Part of a small language model's weights.
Size: width 192, 3 heads of 64 (1 for keys and values), MLP 512 SwiGLU, 3.64M parameters.
Architecture: RMSNorm before each block, rotary positions, tied embeddings.
Training: a variant of Muon for these matrices, 227M tokens, 7327 steps.
Each number is 128 + 24 x the weight over its row's rms, rounded and kept within 0 to 255. Layers, rows and columns count from 0. Numbers have three digits each. The size before them is the row's rms in percent of the matrix's.

# o: layer 2 attention output (transposed), 192x192, rms 0.138, rows 22-63,85-127,149-191, columns 128-191
# v: layer 2 attention value, 64x192, rms 0.148, rows 22-63, columns 128-191
# gate: layer 2 MLP gate, 512x192, rms 0.238, rows 0-9, columns 128-191
# up: layer 2 MLP up, 512x192, rms 0.234, rows 0-9, columns 128-191
# down: layer 2 MLP down (transposed), 512x192, rms 0.143, rows 0-9, columns 128-191
o85 094:100162094146135155158129160117146101139113112107152100164129159140107146141099140100128107120106124107075108118101128112124057134136095137099144136128121153109155160107112155158145098144140153
o149 100:133134148063141131131122143065106131127115148143110131089129108133151155116109110150125150145163101161126121135101148117090158143109100126117134086147150102154114100119120097065152127113122147
v22 103:123125165125158169137137106124146098116119118149128158080112119121142148121137170140082125121151166122109128139104100149164126114121125177176127129103119165122160140132148128120172169080145170
o22 113:119078134132149111174110065142092147150104103114156076136111103081105126127128108107093135158112120144174122127145119098129113071153114121129117141145152116067124103079127133124152105161113112
o86 093:143152159142128139098118127126102177144089100159136156161141128140172142141104134124076121079087127095068149098159144102156129123107094124123120126113121128213116121162087089126105113085115095
o150 101:123158122152129151114132182117122091101110096129089146118142140140123114115168196157119120130136154157115091173145166140166150152113104129114117108115114107110113107111123121160122147132123150
v23 108:129187133110151139122094145116112102161142144181147121144148151073114165102133118133088155112147119145166131129128141179118152087122097126124158140111087135138135124129140122102123152128125103
o23 113:136152166139131117109149120144141103130155113151121166138141145127103147102090129132123130136123137123088195138110075112114156152121107124145113118101144148096163162146092109151126112133176142
o87 088:157138129153131123122141093106148125107130110135099122119137145114160130147137122126165142149115134102156138149142119105079158094135096101187138124160129120120133113145125129140150143066132141
o151 110:086096117110130113139131154167132137151142103122128170146143130142116189195157139131142167146122131170162124111103142151073112146159119173178107124082091110107115097112166136123132170116126113
v24 096:154109125159150127153111138151125117185131128128173094155144125114130141135126215126134131138097111125154116128116099106114139148127167155089078122113140096117148119160117106143122105050169121
o24 101:111094136105134143126130138154143133074154124103108133117134137142150117126110176117140110133099103154105110122103112129115106093118110100128165104147110108126154111094152129097131152131121144
o88 090:120113103094106098112112115140161128149112151098123140117129159100141097167112092098117130144122117152158167129138136169103183145105157131166122134130121065147118153145138092107125130115110119
o152 100:121143132170154137114133122083155157112160161099118117148131152109087138118124128160100100135120135082088135112106100093132137119113132156138174125146168132139131146146077166147155145168141166
v25 108:156167153133102138127152150110109106146090124146117125144172134094125065165175135123064109141147112133111125132114109100138152149113162173155103115135113108177145120107132130120116135139147080
o25 115:144088109137135116146161125147137128180150133121140137095131139149114111103074155122154124166122064094129102136122095130101161100156119127153126128127102115128126132162093188165137126080140163
o89 095:133162111110130136130128129136139098148124132127138114131121134106108170150104107124163103137108210096164125122118101116127122152129141096126124124153201165130134165122122120101118118123098116
o153 099:154120102123116125161144129154138154062115099147107110130104132159145127130109087120122124141171159152156150105113130098170158123091109126135161098132056118095139080130155136113136068156135148
v26 097:127101118121114108111148154081108153156101120158107102149158103118145153100147125124166094139053159092098165156187115068101103131094122107115107111148117156149102135152122141114125097109122161
o26 109:102180112115110152161092175086074156141133096145148116174112146112116108140120105119127116168103160124128131147168107108140134096103110109117175122139076130125077143120139162114129110099098127
o90 090:142076103100111085117113161142125109125103132109104175101149179127137079131103127136133150144155106141127140121142101144133150144132115171063107125119139142140152140097077151144116140114137148
o154 105:176131152137118122122124140161113126119113127088103139148152048123111160114143125141097150138130106149152121114084138118144122075163125111170060169134179099108172138100162140117118110130114154
v27 101:111132173118170131146175094121120120127107106124166106092117113131197152092115155132097092068101136121093170095154123154106117135167202119110136139097144129117108104097108134131148111128141153
o27 112:050147153135122105093147112131123144134160129126114113099107123130155123098122118190140110132119070190108123113116130117161087126068149135106076081109106138136143170094095125121124143147082115
o91 091:158122125153105091120111156114182101100134118135119070099091082102106154142130100142120149118072102153065097135163099103128127162109150151126107151107111077155110153144124106102119107095127108
o155 106:127085135158102117125139149109112147156115163116116186154143139150142152151118106098110139099121158095159114123129141139076094120144122119105129145157140085119131105182122155142140151113125143
v28 100:141120137107132107095101133138066112094131114136087111109128092125108057101127119133115120089151088136121122120142168109167112169108146147119145129131129132141104112151117150128198098118125109
o28 107:129103147140147139071104159090150184142142093119123141084147096104130123148075146134127154084103121132111128093133129130136095161111134146105070151113106124096154143122140107132115152130123111
o92 091:125137159131129127108112079132128161141155146121104140144096141131152114120146128144149150129089154141121135094123176107089160109132126075123063148132116050137089097147163146155181145140098162
o156 108:084080112163129138146080097149129120129125159139106151147124181135128124093150092103067174116136155064117117165140114123151135121160094156145123141118147159091158132118115154107106129138098128
v29 103:170105118151119101125144124111144147106137139137139146097126143145139100103150121140099159141102136130116116133118084117099106143137150150147128135136126160127158082160071147130141118179098147
o29 106:103106166140119134081123138135124106140164120119155111172096069184158118108114136136127144149122160093137141155143133124167125133143127125123133115160116180129146120117105131115158143110121151
o93 096:146131138143172102093146126125116120092117173141119144140094115122137105138136124117144133110162102152090107165122137113142155154174191122127147165148160106122118108092190097135147159119144142
o157 111:117146109126129153151103101112150125141148121162134135092137155120103180100143125141109123156099132148090172094142099124147151132119118089160123134108126161139112129146119105101080108131149121
v30 094:147157097119101143157152135132120129132137077125156108083117179126131122118119053122108125092130150136145127079184116100070165130081132110119115141119119135110119142122090138069127129143138112
o30 098:141143176140158096112111151121102100136145164127129111156134119127110132118158117115154119124118143163092123157056118130160053140175115111142110128122188174145121148125077109152069116092121133
o94 087:124129142126064136127169158127154163110103116149131113123110121158114153112133176096124128133116136128144179116140116095090149180114089147139102133124102127131170099108113132101173119107101162
o158 098:096103174150116128116112114088151125090158128150097134141121134146198198146126092127123133083118092098127147106153132097111138151111138104109152127124137106179132123127150120103165098156145126
v31 096:105097156109161108142112155116105161143138132126153118124095107088140121131068149165139106153116104143147128151119133124121131121122135152086150110193142178130078140127115116139165068066128085
o31 116:153104103137140143140107144111136117099095185155098121116106162169131142129127107114110093131095141097096158127127142151168151130126129093127166128117097067129091089131153071149143150111055113
o95 090:134117119097133148156145098116152101134115109103117163153142120130099142135120103095156163173135162125159125144088102180136138114142080108120073124143100155160104104108107116125110131131113092
o159 095:119113113156143118111157133154161133103178169108100073099154118158128114155124141127105147142093142123147082167133088160153148118128088126128169087117160177112169163136159124094141114113150112
v32 097:100132101151131114114105121115128140154132123147103086106098095105114095098122104111088094136139122146090148159116113102119090148149150147106100083137123095106142114135148106116133150098148079
o32 105:136154112145144127167131087122111167123138107129129130140116087142156119126134112187125132125140172089128116145123087117088194102117099125111103135115114107164130154178149142168109145168116161
o96 089:157116096120145097108121142132147135093118105122124108085142180090122165110118116116146117098157145151155157148106150132149129119135146090158088121135125131136116082130091159092127129141149098
o160 094:078165130158149111116096141130136114129130046112118174158088134088099138112072139148102102136141146124109123106127135107151150112148123158113192122124154131106128136113089138146120120126093156
v33 101:141097064148118170138068132117106097163115101104102156124130160107114121082125150113119110126151144133139084126099140093134144143123127110112147157148144114115122136153117112198120163147116121
o33 109:151123157119154098136102140165103152088174155120107145141071121075081156126109142143156134128150128090124121134129158142128131137124116155124119080123133119093081108157167149141146160163161116
o97 091:090175112126164137112100128091140149156139110161099141137167097131117123119124071097102160164101127137126130142073123141106145112125123134135151154132125109163130082103140162166119151126126138
o161 103:128125173121164132135187128162132151141157128110125138138137128135145129145135100163117099105113163125098167116122130129108104094116196140129112159122152146132142154145132094130130110115118152
v34 098:115069115139146131125130149155177119089107115100109139138124150151148119112157136108121139098124127104148107137113094195150132106139112096171179145128090112146104182114132108131150115129150105
o34 100:118145153088109123105137088160112106209105097138133154157122140111105138149168086082137140119139117161113175091111109084135124149095131116129079092130114152098099087162143108115144135143139084
o98 085:141098143129110133135139157139140114112160117163167159114146114144148117112107154143130120079136142122109146149148106093142128109089130137158104144149124148107156108103082096151109126142135137
o162 100:116170122168130125102157063141139163100132151091121125124145125122129090138106137108092121145153124111157109121117099157139127091158145095119192200132150103109131110108137123098100111142154146
v35 097:118164131144102105110113181147122123108145090144141122109085128122135110101136134115116132158114153100124135108180172152123131090096121129138109150066111222159110126142142123094124091174096117
o35 101:122114161176127142162128179105114142164081148135177101127109100107120125103138161118133142153118119087123153194083130120143114124117119145155134129175152145135170105131164118137131165071139153
o99 094:145106126120120193134158131172133150110145172144130118121124133142129103092154128134110133130086065118083150149109139099128174121132105117139103097151052101071145065097107125155095178131133155
o163 099:168128117140141113110078059117139112155125123123150115120125089137126195149172099111134152128153130142105120117104134100118124107145126149113169092123153100131142114117170134070141133166156120
v36 099:130139149155109107164147111120117133133134161115159133106160113144142131164146114129122080157156154104139142143155080124156178104136156136098115126131086133115111114079145131122124130123176147
o36 112:128120134098151128184163123139105161109141078126187102152114142141172131079196145152105144141133120121144072133109118129134144108055152125117136145099087122157178128147124144124137120075115127
o100 091:168085146094130144136162173116164110103113130094127117161184104127135151148129115121119167107120143142093099111109131113145151143123103176121150146105178108143143138096104134176128118167118121
o164 090:166123153134124095147153098132121138147164148126118129136137095161075157152088108145109112152173104111141137119153151091138084094158095131099140122165127112106125166113114125136107157136144118
v37 105:112126149101135108127104155147137124096131189141128157203120101118164151079125132143157135081130118129124168128128113109153152155092118123117160159135151137164130124120166111143126122143123154
o37 104:138117116103135111153138145110139141120091106101122117159123145106117085145097101099139135107147135117110111147098132124135153091156089136159178142134144100101128158121131111134143119127123179
o101 107:088135131128108124117114109088148100152134084102132165141125156133128108112140118104140133133130099132101114130123158131135099149161150149161132176109121153065145122121127112114137121118165110
o165 100:121135118104168096113126114128111101120134110136124159113139130139056107148122128130131108125081096127131139104134142138156140179162138099147168128159100141114152133128121114131138098123102093
v38 105:110134141130136107113130148165103133146141129162120146111123125151143129115147125127135147121102145155131107137118122117133111135084130133114153142134138130101174160107125139157174094138099169
o38 107:144114103106179118131162127104165161140166135135186094129117167163092121117152130087171120175114109117136127115139162142148161181154165129173135117127107151155110123160101149130147147143145113
o102 099:170096155112095087155128154135136122144111122122101101174087125101122177172119126101174161118143141117144104161167108180111132085174157106165130135089128120106111109130114132163114155162147130
o166 099:093161134161127126147126130124126142140105119109139104167082089133176133108157115147084144094079131126126129129127082116122131102139083161142156129122116102148099121131149146150140134064075146
v39 095:084061124099125153153140123155135105105142131170158101127157128107101133121181126126099172132109147145149139149132110129156119108141115130154122123144095140181102125153101143132106098105139094
o39 109:115099107146095143105090135123153137157113127119128090112132164154125151112114132144143151164164109165126154134150101134109194115164141139120114097129124106171092108113134091095135124129172163
o103 077:090139111106164087141104148140107114108190124129120120128105113102115151117131133117106117103165149124140129085138147117148125125122096134074172116164123175099171134148069120141116122109128116
o167 097:123180107078128085112147097111063097126117120107128137163107116147098122183132158111103087109109156129103123108086132147102081094138137143144142123121121154112166101098153135107185140105139137
v40 097:086174112128138159109112107145101116126143167115098131104126160169172110149116162159119111100141135137152156136123125143149166113111114103141136131111144134132096119143134080136175105107098101
o40 099:137084136106127114151148107161118168109117138121117128094085128086099146124135101078105122114157089144149134103064152144129104153124145172140140079156155134130128106155118118119161095119110120
o104 090:129111122070106122117170139121150151085130138136138136102101122147151128133136124137125162152126144155135124114113117180135091114155119180054137139097161159127142129116197122122112132177159126
o168 110:141097130159129133148121117121088110164156110121113119168121142145114111092126143114160094131143126102155130166133107115138116083088089095093116115120107135155134100134144152118129132097139115
v41 101:122155156149123135125104169066147139112116141085121124141159097155110137152099135122091146164135108122128174115123109122117141157137116154141083147147105121141134086111140115142102140124121147
o41 104:111094145088099152149128128062123091156148113181130126116101113133126147109146143141101122156132130081168108133144127085120142082139154104121124113112101124138166119098154118131125176113135153
o105 091:109144161105128089077128093130108119112115176115121123131118153185108109144143126110139122128104115166133112141125158175142128143134132124066159112133126156150174165124138093123100136117132150
o169 104:108112147109123115170174131165105108160115120098129141163145097089104107105135122113127113109131086105134113121115115078147143125079111118133170084150135139120088167154111091133153113117108111
v42 101:128128135130099124155128157148113165077116138171097151121164073114130125183137124197102119148173113086103121125155117159117115166136084071131107142131123148101117100156093148122133119144138169
o42 106:150096134107112046135137142123141124157105093127120145123130153091112128139157090123157131106128133144106098179135123070148097083136182088162132139090156173160091145152131117108082132095094129
o106 084:165123132145118103115122187197087135113062179115117125109133138162103141125140147144125080110101110126118105138142181092112165148151132147119133109116128111088106134106095164164132142104156137
o170 104:106125113137137160121122103157078110065157133106127131139135106100162136132123145135136127099112113130101115139136137131120143131114150140101115070150071142109159166131099131117149105156117111
v43 096:144110123134185147104091114129125154123100127074160143174167136118110116122112147149143107162106125112119119120093143148171117164119137157132118146170131164097154069151126113089128148115103109
o43 107:160138137142121118124167124146127144094090119122159139141177168063180104116170114141116134122124150151114130087159086121139094105151159150097107155146139159165158117121184144086103161121136101
o107 086:097153140136108147147099116168129157094119115141100111130131086128142086136089101136148119148161114110123182132077102120142154148127161174126078162094127130156171109121113109123118141138158145
o171 097:136135101126139140125125128132132079150121118167128152160152117144108116124103150112122154135114115164140157114173110139100124142117112156126144103108089130103133125156082141217128106129076138
v44 101:108090124149148119147132113148150110149141113129085119124131166133153101120087130125115168149122136113142120119173120108139144103167136113151107148142125135069105134099160152113122138116104121
o44 102:128136176066166121153124156114097136152162082099131167100135141129111118136137094147141169111114144148112141122140103146110100140102124141175061119183115138135097099159128145104102120131100140
o108 099:101170108103109086078126114159128097120097115168167097115144156163135118125116109156107119132067101165150140094123115150138080151116111122099127144136091079156107154173147135093132158103149129
o172 103:130149110160114132103141147123201110127113144085112135149150107099139135140172112119114117110139141100137132172106137102109108080157116077129092116121120183119152136100126151118093093104141153
v45 100:154152117092135130132144070131131126159146119098118147087131107125170130138124147117110120095162139113146120115093103119099135155108104172193144166146147150137096122112147119106129124085136128
o45 103:127115150153143104138105098140115123124150104098119107136124140114070107094117080154136088148150121157153139114140124155125100217139104110105142135109143065119127133118118158119100127113122119
o109 101:136088124124141088113117145127165118129140095132133120079105134136119097122124130137109145107164147095140099093116141105165085094113111136128153115133115118125112133165203144091089138120152124
o173 102:139127150140130120100140148169137137142155133090113147135141065089133163132167103135111143157123092096116156111134131129160145126111150146151094156127120134116128075173102118154177115090137118
v46 094:143175147108122083124129093138113141141141117130115096124114150165145115098152115147143108148123142102126109120120121180124142131113099118130082138093103062138160155112115138101091097129117129
o46 097:099117140126106114129142092142121102102147076114095121123128114116090145112094152127167107147133144178109083153120118127113124113174149135106135133135113151107137151132135163143117129119166115
o110 090:118132078137136116138120145110157130087128152103118111123093131127146077122147097136082121116149129136122130192137113135093083155129144082127104114098114103113109150107111137134110136082125123
o174 099:118156105125118110098116151102136126141139104084101141094066108110181159159125131133144131106159099169156111087111161137129135122115088147159138147150114094108116158164114100124157078131108094
v47 103:153105137085107142137118117137157108104118144100140153128089144087103118123166147158128165107124073076138164125159097158141118082094091144123155141137139133129142151128123112094119112102085147
o47 109:138134136161074079076110099154138120151153110138139097130144132153105132135073153125127138146144211111140149130114149158164163108113140111140095122118164164096081159126102149112112145163126111
o111 098:095102127139170134160124103118142132137130099148149098107138096115170116070190127122113137113137115148084110106112132116102124088117121111136175160121135114124113108109154152123121116153139162
o175 101:145133162137128088138102127084156096114099129134121162140119109147111142085117190152142107104131097130144100150123115144157093151129147171103159152163108112134132110110133095130168166117182179
v48 108:105116108128140096115141169152135135165128094088097112108142133151112135102070120108098137169110157100130127114127095126122159129121151088139153075144108112125169065111130118095170102123148136
o48 120:116140078109099149088114139117144176147132115091116112129209120100143142133151082083102131115124144127135194152104143133151090150155116124104060114117165171121133173171142101128119135121114140
o112 092:149160133122111110134129130160114132125091129155105172140134160164099155136109122126130139125103145128150131167111163132149099147116145148208129176117163120139075114123173083126076110148136128
o176 103:121156121152087120164118095100105127126129112116139161139115104097117133097110129164176112168139122137125105118106097139096091138101078147117115159152086092146096101079131146151152151133130135
v49 100:139132179173138132160096126137153209140113151087172124131118167113115145148133124119130125112107075123127133134132107151114095112087123110109107099119133157108137130150137116185150151110145133
o49 106:109158137147102152134161121132149158135129100164128117078072123146127142132099167131164160139109117113122103073114132089159156136135125150154178141144136132124152095095083122140118117135140120
o113 095:110112113097094170124109108132144141131160169100097122117183071117141124100140103139065122150108121129070117178130122162156107168096157112144122108168109134159111094153149146149093138135101115
o177 109:142120142137148090120120139142107116153115136127106151120156148126114159153153090087121116135124113138127148122148159171121115161132124111156090126153119140121134159141185086134105080154103157
v50 108:131085104136128125074109159161156172127128159104116084137115158114171164129097109125130073100131116125148129146133157126126152126136151082108143141091127171132169121153137127130136151104124162
o50 119:193093118114163105097108168120103145146125074145127166131093157110145160125138146118171123119122104121162143143127135100132096123111150142156110106132120116129132161142156110138131112126071116
o114 095:134179094076101113108106148156148128134150159122156120082100102152118143125148119111142144163092131131102104111082142158133114143116111106199112151101136124128089100135162125154144148151111135
o178 097:113152129162100156092120081141148086119111097109100142164108131089091131109143184107120135138132139155134119121119122148146116158114107121146111099154132126165112138100119133119132095118182134
v51 102:121116113151122159144139177164109157127129125147183118150096140103125103129164114144135166107100137140109171160115149122122129135133083117132127158119111141154140124110115114112104109131132147
o51 112:150156162180113135145124117111138122123087087115096106114130102099142098132074127118124145097116099127121136123119108132137098133144155125132153154120122128153132100065165150097150082136137125
o115 094:123121147114143090135091088120087126129148103178118105142125147139128120103099132133096130121102099087139140122115129135091130164140126127149136109170105122109116118136117115108138189111130118
o179 103:138167131158113131080106126130103133148135154167124140131099136086149113127178158115174099139146146153151137096175153116117125114129110105136134070138099161132137177172127134099093137143118098
v52 098:133114139134147134141143114173118108092158141131134171092126168165108108111108116114132128162137167162133105143178131149081157135107127107099119129146116139131130092136126144081118117102142104
o52 102:129140122104154087124189122120073099123122130088139103118105115145174108133102146129144076148142165123152167138128132155136099125145178162105117117127154178115111124105125129128152144121162175
o116 093:118122110142122159145146063107148102128129129141148147162168137117141186143146146072180126124123100122114128147144104142147111109137138133136144131113100131172169124107156151115107144125114111
o180 107:078133175158137120156092108109119123185117107126114142127111090122123130121128169150120156139146146093120128104093126162105093126150108134122152151099140136127131151114155134094135142151083092
v53 102:159135120142137145088098153117107114106066115135115097108107125089122113135104087105125117120119101157147146109109096138143139098103140099182139128127139106113110081144131120132104129117116141
o53 111:173112142106162109130112101142131169134130192157109113136155153143138105139174137151117152123125132127110135078129135131114107162110122088087119118136136113134148112158130147102141142165153104
o117 095:138121166129140120129075106118102127147150166169125112105138135145125131143115121118142130129068148093119128120110097109138176168127161106131117117109158179143101167128124154143143116122119158
o181 089:126118167137134144089161140117102139133068098091081136131104089123107113102108134146103134140135142123166136125104115128130114153102092109160172178129096126095147170153139154101116163162121171
v54 094:123118151081078111137122138137128133143145102123151118141109189138166148126104085134100144137130138163170100156133120099146161160137115126132106157138106132103138112067103108162134135118158176
o54 101:150124149178127124110110109169127125141112094161174100122193085148120120103165126136115104114140116170135143133135148131115161153152109071162164098176159132137119090124138139148133092120141146
o118 089:092141090135137150122123097120128173107140158148100132164094134124094100126105149126155112175124114078124150089132150123114111167116108128154091149120080164119173168103179100152122160097165128
o182 094:135074167134127163136108124115135101132102166103114108159177178121162092145130122150140164124118131141139133155090127123127094127180105202120178150143126074132173138104114110135131136145109087
v55 103:131163141118077087084143158140107112132174112147106080140120131152189080120128119128094129109096168131161166129113137141170094121119157127133142136143179149121118127086098128113117141150144134
o55 106:115136129142146101135124157151158085139138138136115152119131121143155148115139154105144097122135128182111107129098114135127078167132130125143173132154121120156152106121093120118139141072103144
o119 098:193110122140179192119133121123148089105146132159174133150073174135117103120122136135106140107158130120101141168102095112126107105144140147147088131117115091105095109097127152112109159136165151
o183 095:165101114135165135088143094122127139100096110172135122132125110139078112131138106117145125070097117119164113088132143142148161128082173132140129151095098159129174137156195137096158110148134138
v56 105:173132139120156131103126138123152174085136149139123130120146129143143117152151126123155143160122122111095167162133159108142103167141095122135136092104124126140158146088089111136173136172114110
o56 115:113131130106138123148145142101124124162126090129112127144134131132126139108117148148126142141153132143087131140156129176128137154154131116169110137105111128120097157139144113182155118129108152
o120 093:144079153125136134156122130119114119122138174081092124134159104095083131133155129114164126142142097141173125126114140129079167148105138140123145126148143123111089174171131135131104100127122141
o184 103:112112116144092141125133078127147127153089149151131133162170168140128132104122153160077112074118145112139118094136090122182133104117156102105136149155149158146141117104152126078110142155150160
v57 102:155156130178130144100093100108139154103135132160156112107122126129127099151127144152132134119100141144122116145119101145179142136132084112112113161120086135167153091117102186143121123114146145
o57 102:140112179080156139144129083158131104123126105128124103145084107077143103154121135177160068147146117132100112101134092087101101091175119124094134142141131135100111162142133128120137123120137114
o121 099:089131116161092090120149141097113121102110115127102111131148187145109094109126113129137128143160154127135128145097141163105113171127114153116089156049129123127110114087101072130116153111157090
o185 104:132113115127191132115166175116130152117158063138161146082109118139125095126113125124096120105147123098136149162129138091132112125157090125122155116131099119126110091115154120133116108152130140
v58 098:157089136091116109109140093109133129133136129078117146112131128144124107127138135128132109117120127112145135147104150171139137120087127121115107144111133125111119114124157173177115112085144142
o58 103:114109139128144116121120202126139128115109106124152112124132126160108130118130124136120112107109153135083088134111158082149113143125105101137169126153116159123094126109119164112172091158112094
o122 086:128098099098171130186121098166147116146152145076094142081136118157132110116127129121113158103159157157101123158089128138180114096095146170120081111113121113172119156129130146162117127098171128
o186 102:141137130139151085113146124142098152142149089091156141121173110126156100096170127107128107172121169151110107103164138185116108138107120173145187116135127126065143121137134105158141115111129135
v59 099:101146164118120145135129115136125093148122123165099109140128131118122112097112163089159134126181119136101137139140142152103145119124135084086128138109137091162154112145101118122110135110087136
o59 110:131132127128129141133123153128124105142157125122178122146092120111117127107159134165112125111157147118092117153147117170114138152112137125124145103187115165122134150077167159131112156126172152
o123 089:086166146187095077158146118175123142103093106153125131124113105122126121142131121133161124136054087138117122111133164139127099090161144088146190124128134122108079120147141168123132148131116138
o187 099:104099126086169130106088103110120125092118115133106102145152117159121132153087131121103176099150156129112130139150152117125098096159115140114074139096096145118167131141139137129144136130120078
v60 105:097132089125128131122089170117100154117087087139162145127150123101159137186169134115127134135145176114139140113116097148102112173116111143118116140146143139099085153122118176122136155092119124
o60 107:115171155161125094129098125165100137157155172119099117115073136127138137107119140147140126153126110081110108106130102096144112128171145124140157110135169121127094119127127129166137079148118128
o124 093:146128097144115120134151139168106139089123143112105115112095097172092146159112116143153124085131164140096179154122123143162125109073169153094071140109156128144142130142114122106126110105101080
o188 098:131147140121109106115157101131113098117119160135131132104075102107135105116120126113125104126123155124127154144110153134145127110090147134139161116134126102132129103149134140116125135111136141
v61 096:097102132130126128111133144130118160094123144112083146121113099120131133112132145114163079123099108174125099148139147130101138088119154161140111130098156115131142124140103133126112118076175120
o61 102:142154109146164117117122117135101128126113140152182130121060097126120145139129104153139144168107116125114130136140138150135147133080149144127155148117106110138106126168095140128090160113127163
o125 090:109124146087152100155133138150158155130113128137112090103111125128064110100115157098129112163116158083129125137147144128131152155173124082154154116117105136069104168193121118125115129172141117
o189 098:111106128146119107120143138114121129089116114106126145167095120135129130137159117122097126132128116112079105099097127139113125147127074170115149156146145119138087131127185187081160123142081113
v62 099:120124077178120155116134127151098078125120121112154169106118118133144148141167123096127157082118139090198124109115113133107065126142175120150109143124079132122126135143142094141133129115147136
o62 110:143149184116126123117121118148126142123105144149105130103088107149121097131131149101148129122131088102095126128142171133097123125128158159124170118102135091125117109145160121128112061119122127
o126 090:088110118149104153103151108136162111144080150103100138127135132160124083157122110136101135137093108140117126039149126117150162114162104147075097151132138150084128143121109114134136120108109137
o190 109:109113132105128139137129098129129118117176102079140117149104109096092138079144186114092114165116134131091171100151073118074157152097119116169126152153107130155136137112113150154119188131124128
v63 103:155131128149128188137112109188130121143116110131188096152159149090145088157122170123138117132116139138085097141130126160107149150149129146136137127103121119097130134170154111155131159176106104
o63 099:126140166128126113143143137167121134092126142114112166166086123122158121142129120081139092182178099105143155101132138169140151137141190113140119108114133121098077075131146101142158102179139134
o127 101:147116125164093176109126155126145108138153152104115130116174116130140116123087143193119139141124144108142094154134136157148141157094150171109144112155143123166150141135120156120117137154114176
o191 091:137140114080119126115121156093143132159101134076102134111124146107069124137164159159129119155108139116168101145152176169104108148102142131109127126148137138150123111133106160103136179131075123
gate0 100:150111118100123134139148124137097137139092091158121120083083146120084154087136129086148141144108114139125128161150151160140160108120127137120117127128104114132110160107162109115107139108149128
up0 102:161186113143149137082100120162123112132137099126117160122109115122105082119157170103146191115104107163107146121116144129158140097111137149101116119143118166100197123080092130091169150125131130
down0 101:176110099160139108104118130064116135158163147145096163110103066122131152115137121199141156173149146180135136162163132134110142118155092154146138109132111131139134102147172102147131128098079104
gate1 107:104178124118164099128136136124129097192129121161112151152164140124125153073104090081140129145120124125109133149118140131139172105144135131145119108137081091158099123117119148129091101125162127
up1 099:111088139150123145142097144112154121137114112099127145139130124120127138125124145128144131147169124159120124159097123143133120131146131149135164113175130099116139121086119064146115160113160133
down1 097:166135136109110120150157166086144136081127128159124095138162078137114110154131129111120122113110143130068100122103112150116135153122116083145109140123164120145141113111061110113123146086118135
gate2 097:163144143118138136131086151168168126082082091103142123137125124164197126108108168175163096140097098157137144119154150134087115155120139168105154160111128093149146089136110132095129132119143178
up2 105:130092125111126173165150104060122102126144149151118147124115084147108126107115106153109149112101158119138120115128125105138116122115119135136132108091160108191144104137122124143170103121135122
down2 099:140146129143125100140165087115135126170139109069145169137165154150118132133127097151134113111132156117108150138137166146124122083105134096161131103120150114133146143139127138117142142118148111
gate3 105:121117114119128114154128142117115121114100120137119149097124124148148119153099119165177081106104181152145122111146157082139114119153118134174109131149108145125196139088148151117154193121155112
up3 106:129133168152147139116095099102122120133149127081121144101128172145098092163108153114173127132157119111118107150116116128145106148115098168104128121112059152123111120111067123158135123121109105
down3 107:146140124130131150128105149134109125161106137083117129127156088166114114145158140114166148115127131116115110099156138152146137120128115133133159168069110125149156128180172156125129107104139109
gate4 102:111142112117135129141126095110120130157162117116099107109143131137112115146129173124126096144159129122118104120126138144095110100113185118101105121133110118183102129125116141125123115135141134
up4 102:160122145115145144172140137125144074116145153144138113143119131132178123125130106156110146126112162153101158132156175131140154120141113111100142128110189134140113093167168106138102150138137099
down4 097:118148146109150136115109123141138157148171116105129144123138127101095146162106140096160139126167124133087130144043146113135087131107117127119141131134122145150133120144125162110116154104104131
gate5 098:099123160139152129076151140122126116168114123136112107128114134077121122141147118122131172131157149159139121112132116101145126118072093137123124089115147154167162152135112125138121151123114131
up5 103:107098124130165105127176119159174122163148146155108084127102077110125107152147105148162117146124135097153145118137123147107125123137074118162110134133106135140135116148145143131168137152099153
down5 103:135126124110163115124127134094117116127106118138112110115181120120144102066117154119113092095099127167127108081112093124172103131105168129119119093146149091119175132146179128139113155119109122
gate6 100:106102157133132102101170154147116154106115162101084150163136110167142113149138092091152124113142151145170134140126123162137092121100103098120162121158130089120135110152126145143145118115136132
up6 102:141142159133172178151110146164127127119116105134128136183144147103138111089129108171125158128126136107095103131113135119148119162132166107130128168157157101155104155077143165126149158118099101
down6 101:122153123165143138114131154050151146135127116158151129118139141136141101167113158141131160136107121110077108128084126113109157151141140105120127143136082118155138097113112149093139092128117107
gate7 105:109104109115099127146121130108164116113113154151112138151165096143144109146126130097145091122106081176133171133099107163150167106152153155158116125138137131140161139111129114151148124097112132
up7 101:145166136143131076102137148132129158185125131089143188187147122156149138190137099118195139097157157112129148104164123144086140121100146138088126139105129122127131136141092130173136131110151115
down7 099:141154154112122143143122130127132139079167081113118181120151150107170081093080194133154143102124104145173109147100156135170174167136121129125123136099121130118119120155163120139132103123133127
gate8 101:100169103104122144113147152123152092123116083121127131169159169138141132142125147085122124109111091141165116146101126128057093153138122120155094135164136143148125127127107135137172122164160144
up8 100:094099145131135130172152104139148112113157106093151149147169184105161155166120143153088117154105093101148135098095083100160126144154096137096138095079147156092120105115106158148150084097154121
down8 102:115137156140141107084148144119175158132116144102122099084124096170162117142113093087135109135154130142164189120120141140148124130169124109144090141158099116138100097131110123143127151135121137
gate9 096:072131141150116133102158088162129098138133118135151200158152184121148101140161180118134131111082107148132139118113137095092114153155082117138147098135130133146148181140086102132124127128126113
up9 099:131158154114110122131115151126150111102134081132141132102144112099134115188121086138090138123113116117127160134180115094125110147137105132108136113100120139166147117142096135111108137135120118
down9 098:168141165168130085175123123140138116123156126093149118137132111146133097128118081115172133184133117118121095141112107134139152125101100150073140094130136084108115121136114119150151126138168077